{"n_layer": 12, "n_head": 4, "n_kv_head": 4, "vocab_size": 539, "norm": "rmsnorm", "bias": "none", "parallel_block": false, "init_std_down": 0.0, "optimizer": "soap_variant", "lr": 0.00851, "warmup_steps": 200, "schedule": "wsd", "doc_mask": false, "steps": 4261}
Each number is 500 + 25 x the weight over its row's rms, rounded and kept within 0 to 999. Layers, rows and columns count from 0. Numbers have three digits each. The size before them is the row's rms in percent of the matrix's.

# layer 3 attention query, 128x128, rms 0.113, rows 0-63, columns 64-95
071:497470479521456490526502518556475535515478506492463542502554468491506552520458495508524507517498
122:515481471496502477525541518532488534522487502484469505529548481448449556488539537507507506497494
088:518531510497490526510526489450511498523501451479500502460480486517507503486508528522451494501526
090:485471497522506452493519510531498509523480510504461481541550521502480518488487509518535535479482
095:500509518486472511486482485484469509468479484534501487504483501514566483551512530515485471516496
086:477516440509453491479507490507471550533488530508483512528471496506492472504548528500489531507492
081:499505502467461523522467525477539497505495510514549429494462490468527517481460479468468511517510
088:513522516511485483487487501500532476506506497467520521516551498533489466511445486484501547500496
098:463468471477482514520489456519459545456508502521458500529508483438510512543565529525480487510520
102:507534524556509497492481497520515485500473512476549467481495459540484504514524497495528461465521
099:534517526480538522482520505427496508487510489499469495518457480497515471454531507473485473476555
101:469501478483542535473484469508491489498526525564510515508474534512493442498535509536517510516491
095:509506510466508535542509486454541466522520506497501472448505510555526472537459471470485497501509
110:561493519489497493510470482477486490546515498475463478485494503539498524492500478496546532542497
111:453480497519513440520510518489530537510478452476496486521521488451476520531513491482520481441486
087:525512543490531526516498519487568521454515508507540537498492491500509506538499564491536534499514
109:513538481517496516516539524532493497497486481508527469511524470493459508451510533477571483477482
085:530471493471472509481492460521483497549486482510463483483471481470506499492527508476504489514465
102:532470467495496470496485518511477493513461512494496509492502518498485487526525528460535523460523
116:503463509526484468503509514506484504506502502488507472496557493482468535469521506507476537512515
104:467442474489502509473459506534514507475509520581487533498479503480504483525481476483497505488549
112:462483551544499476508498493497549558512481531457549522496542512488534518507494501507538531512462
105:469501541455517538548547506501473515525502490482485491511524502480495498495508489498484521491467
104:505458510505471465499512494521474487490513504500418505503501516493494555527489492516482520469511
110:514519500540506480486508498483475515530519517505492493523540508524443522507499468486492539498485
107:513506514497502507506470497470499504502487483528514513507508510500510548483449523515510487473507
106:514483499452491533479501505500494506534469475484536539491434522483448514467514482510482532530533
109:440446515523504474479514506543509527516545473500524519502541494467484509505481533499532520504500
102:502469501519525471552507481515484489489548475498491440477507512495469545543510512457456526523515
111:446480552501487507503447508523471507525473457502496469468537483483486518499496534539500502519482
105:498482484526540471515514520516448525495546527481485487481472544486556507438501489479524490501483
100:496507433493496459530464495493535518492524500483492483500555519484482501461486502534522474463516
116:549530506465502487504511491530510515479508458484488513496508468489533513505473534493500456519560
098:536488518486539479487525486529528463507482494506465496498482467456495482516487538502480455519470
098:534511482487516497479513473486515500495524502480485479499501517522460548523488501480508483504535
097:503497539481525475494549504517486554503506530515492502504500492479463469529496490505491491532515
102:488541503456477498448486478501522516530482481512505499504501503458504515498496517493511460469503
094:479500505556472512502491448506472506496515508487521515486505484520560485485553472441514530493487
105:518487511426496449541496486525492522485515453492463471490497473484477493499502511503521472501523
096:507511531537489553510517453529511481493505509497528509518512470505518520475477522479530454496500
106:498480466515495540514479513475505502513523444496465499516519499483516489518513461488499527500462
111:527515528479476492493472522482495489532486505459487504487490483519520481486525489511453550500465
109:485492505462506467528520504474518495506497492547531520492494510482526450520493502541487517508519
095:497454508515501510528512485518465525504473503506510506487496454494484468490486475522485492483538
128:489487462535517490474496536520510499521445502484538551528515482519524502477499508555496508522497
107:500510505469461527498523498521460521478477513518530487511476515506463470475494498480497459477534
106:519515488508514493488493513452502482544494537517489508465483477489528488502471543512460517509505
096:507481517531506522519458478490503514507511521503502503494522502482450521464487490532494527509531
096:515497489499512476520476500498500534527531474485458479535529507467548489501470551484505490529513
106:465511478489522535501538487481531474487528498456461515512479489488439499508515528476474508488518
093:511448498481483494491468441456518484503496487518475518484471479519492508504536497528438497531478
110:503510510517480488487511500465536482483488480524503514494503498462524506519489447516530502486504
120:452504494488477480514481527500470498525494506520545516538510503491466506479492454500496519530487
107:480491480506511541477516495484543510505514505500496506445522555511502499479450481493498470504517
097:488459536470506517518505498508493496481492522507506506454514515532526468466479566501501475506512
112:517479511531469483551511522481500481466519493522474510526485523483500502518513524481531512507510
110:474490449511490492496499518466484499543508482506503484525504531481553478476507511503488512519463
110:496490540504540482500563511490518475478521509511510420479511463504517534509469517481513495452527
104:493505569539510499523496481556468537446506500528477545527448491509520537517494498491532499495518
113:483486478486486495472447480534502510533500505500529477480528493502506494473535518494459463492505
112:493525507508505541507498508502522491477533463516489496500511489543509486469492533513534468510540
104:519536522488496555526456502569481510531538515493524490465515497521514519544495488477530531513524
114:425444476522503510520469467475475495507544511512498529496488501490474503511527506483485495493496
104:508505485529527534477507505484514469473469503483469483511547499494507504541484508479501494466509
# layer 3 attention key, 128x128, rms 0.118, rows 0-63, columns 64-95
086:552508509507491524499510477434494500537467537522538518518395522515511468512447491522459520505513
107:506502500498505520502509522537508542467513470476511494523571475457498458508513492450503479524502
094:479531479536512536490485488482479466507521504530450513497468500511470537523559536539495505519469
096:512496510504501491487499533502522509516502457475497556509510519518489509519513485515516463479517
095:521471483483497507487453511484537484505506527494498532477487495501494534517467517507471523503520
097:498491483487508528438527501500507500513499482491502482538512509458521538509531514467515484477449
097:503518512551518498484488469456491487515535527532534510505436476549493497535518532511537489509498
087:551546524504508484505466496501483505519513499519532518442497551534518484527511542504518523524485
103:512513527501481472498516504490526539484448494502519473506514493525514511472524460520485472492490
101:497477522455483482445507529511518502478492522521472546469451474503482514505513489490500518510508
099:493514527510505528509486506470490480489453492491495509493507498481511515486494447495537513553502
100:511523523536490484538488513489510498486526466495540453492550489518534526488490536497494527478458
090:482499445537463516506490532492482473467560507532541487495513479487500522496538544542478503493524
110:447512503506526489473523496518457506487515502471469509551554514503477516526538494483489468548553
096:485490466504531473521475458499439467477497546471464490502546519524457484499503503446516461517521
113:522516504471478479452493456466529466564509536522513495478450475503508519515464507526513503470485
085:487535516485506511499440467491480474475510520509496521513473505502498509514494571527456521491486
127:526522546499519514504444467447523491507504534547495503490428463540488504533507481515485517504496
114:456509506503504525502506514532511515504513458502463447498537528476499489512475509498513520523495
113:488493502508494520469522498433522497527501508572509520473475528507544525504501488486522536487524
091:526542479489519495462485550487460507558459477523498548515484527529496507524495532513488484458461
113:551534440515523515550512477483489464481529470526505481494458510500493500542471461513481461517463
103:488483509483509505449530517491549527490489546501514472505466473479493472488518501510528495537527
111:524507517501525507514547456456519531497505504524517514482448519504510513525508530551487494527458
095:466504478513491473490531488511438498474513471526507504490533442485489506489534523510520506483546
105:502526506548511492503469514501493505536481470484501491515476480475530500466523512539507498493432
108:499493504508532507485502469510519539507466494527505492511521513460506490518519475459538506529532
101:522508495495550531487482537513467474510488520468537529483458481532529535557485513465490480516483
104:502468509543481533488517456484470504513501514500504497526460498538507507485510458508459486537504
116:486479507495508472525518498491538485482475514523503452429460481531491481493499488527506496503512
103:483519522441467498537458517508504481527516515539509524563475484502478566506477525525518503500501
097:519539486487511466519501481526480485530514464521508488521499556543498451511448475490528485492456
101:503508503471493494499457503494483508509514557484507494492533548501495466499518482451497538517479
093:517567524470481481536493503528475477506487500535484501518522517468510517504534523462453472511494
101:500501507499498518446511502509481509510445487502497524504545493526499506539507516477480529514522
093:479463489505481485509520473507537516524496467505457505484514502487485483442506519433466511484509
105:510516487456479517481504497551505489494498477455468507528502531489523478510460478497485517531533
095:496509528480487484440522553520500479503526512521506529522470501474513514521479521487551482473524
112:462484510443507519467512488527482512540479478486523497480530483467512513486506507461476526492468
090:522459456466451494504495517507497498489489527474477502500504468516490493480541499512503531494497
110:480491444511567516502473462504513515525517516517518482474488526514508499521538509496522473529520
099:493499477485519494505473438496540472468512503506512484491482497484524511475506502519491534511482
100:512519461510482505519500481503555507514469481528510463523509524552507525506489481496555511533507
109:514504500477494445479491469517515506493455505535486472519489550530565475489499485494496476493518
117:503544519522517508509486540509481464491506563542499503473528524550467479528493473489536469517507
113:495482471469521461486473516476489510504503522497467475466500499482545441488476489455553492517487
100:468482475506471515486469515488520516556526477494502458453496502511525510512505527533451543507477
120:514488474494511443499492519490518479518494468531507515511502458537486505463492518474484476496480
096:402505500488483493495496503521520526494464481516490514493519559468472500456526511478455490510471
131:511472504528541459492512508468500504526507538501544518446474417527507524502476476548554546503465
102:474484495494504498501502448471504523499544485453494528524466422476546515524499501515492495448512
105:498536468478507506500497458523520528515480525538477490528524511522495494497483467489492473498500
111:508519482497471490495526517535501463478509449526470538471487509529518475515459467462475547529487
104:494483481512511510473466535509483476503500456536496519499489483444484533453456496484514490501525
105:499505507528523469489514519536534538471482479517495467495499466514500531499544501493532529499517
107:457472476515501504502547473532520509495526496480511530499490507511498512478510521516471528472466
115:534476479552477509495454514506513496474507468501454504531512482501516500538526516561468491509532
106:505511485522486525492499520482519507478458469506480452547515493495515490423544502498531492518518
120:497459502505515454509539503525502497499490542513475489520460461520516501459543486504501503479494
097:495547514479492462492493532518482510471474530544485470444541475472508474476518476498537465497519
116:469538490516503496503483495502573506483479545471543516518531501470506477467524548489463530515480
110:506465509498468504502521520497492501534489511538500454498496509498484531466527535486457520516507
103:517517479513509500477456488527543445480457506519536489493458490504497573516480475467505544556492
114:521487488553474500488511503475520494502464519471482545473486498527510509509530488516509506496518
# layer 3 attention value, 128x128, rms 0.123, rows 0-31, columns 64-95
129:538477552537486507525469453484528484501446513475486463479500500473497530519468555482475532512512
124:499510495542534492512469489493518455475551507494507471479522527481533518490491481543465471464508
119:486474478513473463490497471503499473500539532492510488483504530488492519540498525492569482465486
113:451496541500495484539508498500458491459478497523532454501472488469512517530485496495482530496494
114:493516480565513502499483539524432491489535508518481472513508470508465457498500490489486502513535
120:501469489481491503458472515486498515493500518525515539451501497495492492458511522470493524538508
122:499522511510467497458482502516508504462490440487497483465490450498522479481482506520549464509472
110:479465495539478515508487495519492500511493473530539470506522493451501488541490505523491530452523
118:530478503501487496484533479524517515477513480562451481500476489458503491483456488492477494498500
118:527497497500526514483508506489495509517506456538516481478495490505448502489496531470464490483518
122:507548489494518522495462497511499543482535497527503432510496499490508534554479498502466515473474
132:519515521491488491473532545481487498502519507474509553475510481501516483506512524523478449509499
112:504520429512508514513534528486466518499503498515487515486469536509473509453505499495485510562501
117:510513554535477494450470479512507508507532509497512537489518479535485510513517475491548474480483
118:533536507500509469487440481501460537496474490560495514519499488498484499487526527519486526501564
115:518462474492494525499535487494503510509490520506448500510475512505490509475516517504519502452480
115:484484484462512447497515514452499497476499532461470473501495497474482510468471539515522511464514
115:506558495481452512501516526520508459478539514500482449474505477520481470523468507498493519502461
125:495476498493507476455429464525528483471454507459500491495494482506481483515491527478485463479474
112:538485465486531493491499486556485517530545479486522504500525557535522487522489508510471477525457
132:503532535508496508480498487484470472522500510488483549461488491515487534440505496526512444510475
109:491501529518480447475542469507488513514507492507509487547501554497486484541486491475468450493539
123:498469533481509531516512507494538463528443498556523529542532521507500509526479493514516493473514
125:493478511540504473535476481542508520533507509514475508519490521476517493481546484491502520484513
123:528508511488521541528548446526528485580485508472493512498505482477482537497450505504503494433505
101:474489492488506533470494485531503453497515451491470476509485554520470510470487498472515479461491
116:498519553495503490472478459492451479528526539506512533524539511517481517529533498511489473510489
126:541500462453481521534498480489524491508499487488500468552515511520512535482467478537512456499493
121:508473506495522527498483541523488474514486525498519506537514478486520492487538533495489548505484
125:508525486498502584445483519471492530519488538484528499484527493520495481499535496504520516483466
128:473482514473470480503500465537504550507517482494481501464479492466500448492527480501531485548479
107:497539506527497489501513535524474473500515522465512494480501537466555487508504470487503492580509
# layer 3 attention output (transposed), 128x128, rms 0.23, rows 0-31, columns 64-95
121:456512528470495474461496496472490545508503489521509464482533498519504471474492504496493487510514
114:506501535495488524485492531505485492502469462478519494487480508462511493439529535494505520493462
112:459495473501519455488523446500519498498489511495491489473470499474502523515502446517431542503507
105:471540493449506482484476493504531508503494491496520531497503500470484487439477513469496500568515
114:504492478503477501510465495534480511476523496516533521521519420451533522448525491526497469523505
117:521463490533495485500517508484494471547501500516515508543514493480514528471521506514494463549463
113:460503460469486556493497418482514497496535503490476514499539506500525500494481551522510504506447
108:534505465483524508490492452537511472478489448491531535467522500519537493493516509509476465483504
114:531503469478529522487462487489531470479535491499501477522469476474538455492484504493502490488504
110:458515490501506538473480496462506518505470450491469503536493490501535551526529502496514497484453
121:522502485494502513478465470476546511483549501463482472491510494482533496503525470454537501485529
115:513505529530473512553479483486537533527468453466486480458488526463523528471464465486522520495515
104:463506557495492488488498478475467502517511488512486495477512421516546469558524476480550536496486
105:427481469465515511521506495487484502490521516498495469483468489476493507509484495491456507520542
111:465502501446515506543445490527503501481477520534506486441501493522517517524461482500495521467484
107:473522520496492472486507463503534490532488485498521517488530509514455516535508511505517518499504
108:459445519501504509476496456517498498459450500515515556505518501506504495554546490491520481523488
109:516524491453469520468552500494495544468502531507499540519533475485554519498471483549491539497545
109:539472468495501511466505474514526528523513489493466527481516508486467491463471459491503527483533
105:490490505502494531481489568465531460508535547500459541448465481509478502498477510484522498498513
118:507525505514506475484551505477513487530502527505489460529512507431528487513500490511499551501471
107:503515492479494497452488501508542502450462509492467506488493509474478465494486484464481494484527
114:551512533514496518490519482519505510515483504444478466507519492464458509493486510486493492527473
113:490550528469524512479479513461514525532538498505526496488527495505476523523500563510466500526534
115:509547505469504488507478478510513491515499447504445493538483474538474532474507525491486515513516
100:561476490465483496486471540481543457508521503526514483488511510521488525535532515482475510493460
111:474521528516452442472508550466515501485496511505550498482480481464513506495481498492483490521516
112:488516535497442505528519512489488481514499496459498528503531531500499508533497466500492483507544
111:525521471507522515529537483466460506488512528523511511467515514471543507518516458453476509467489
114:495495483493507488514508518506495510452523535498492498517481528483577503496441490437503508511511
116:523496514483538533500494538494549502489463501495506493485491460479512507475491488481527477447541
104:457501530502530529458535496515443474516513541523463521507511516507493503483465524491524498457473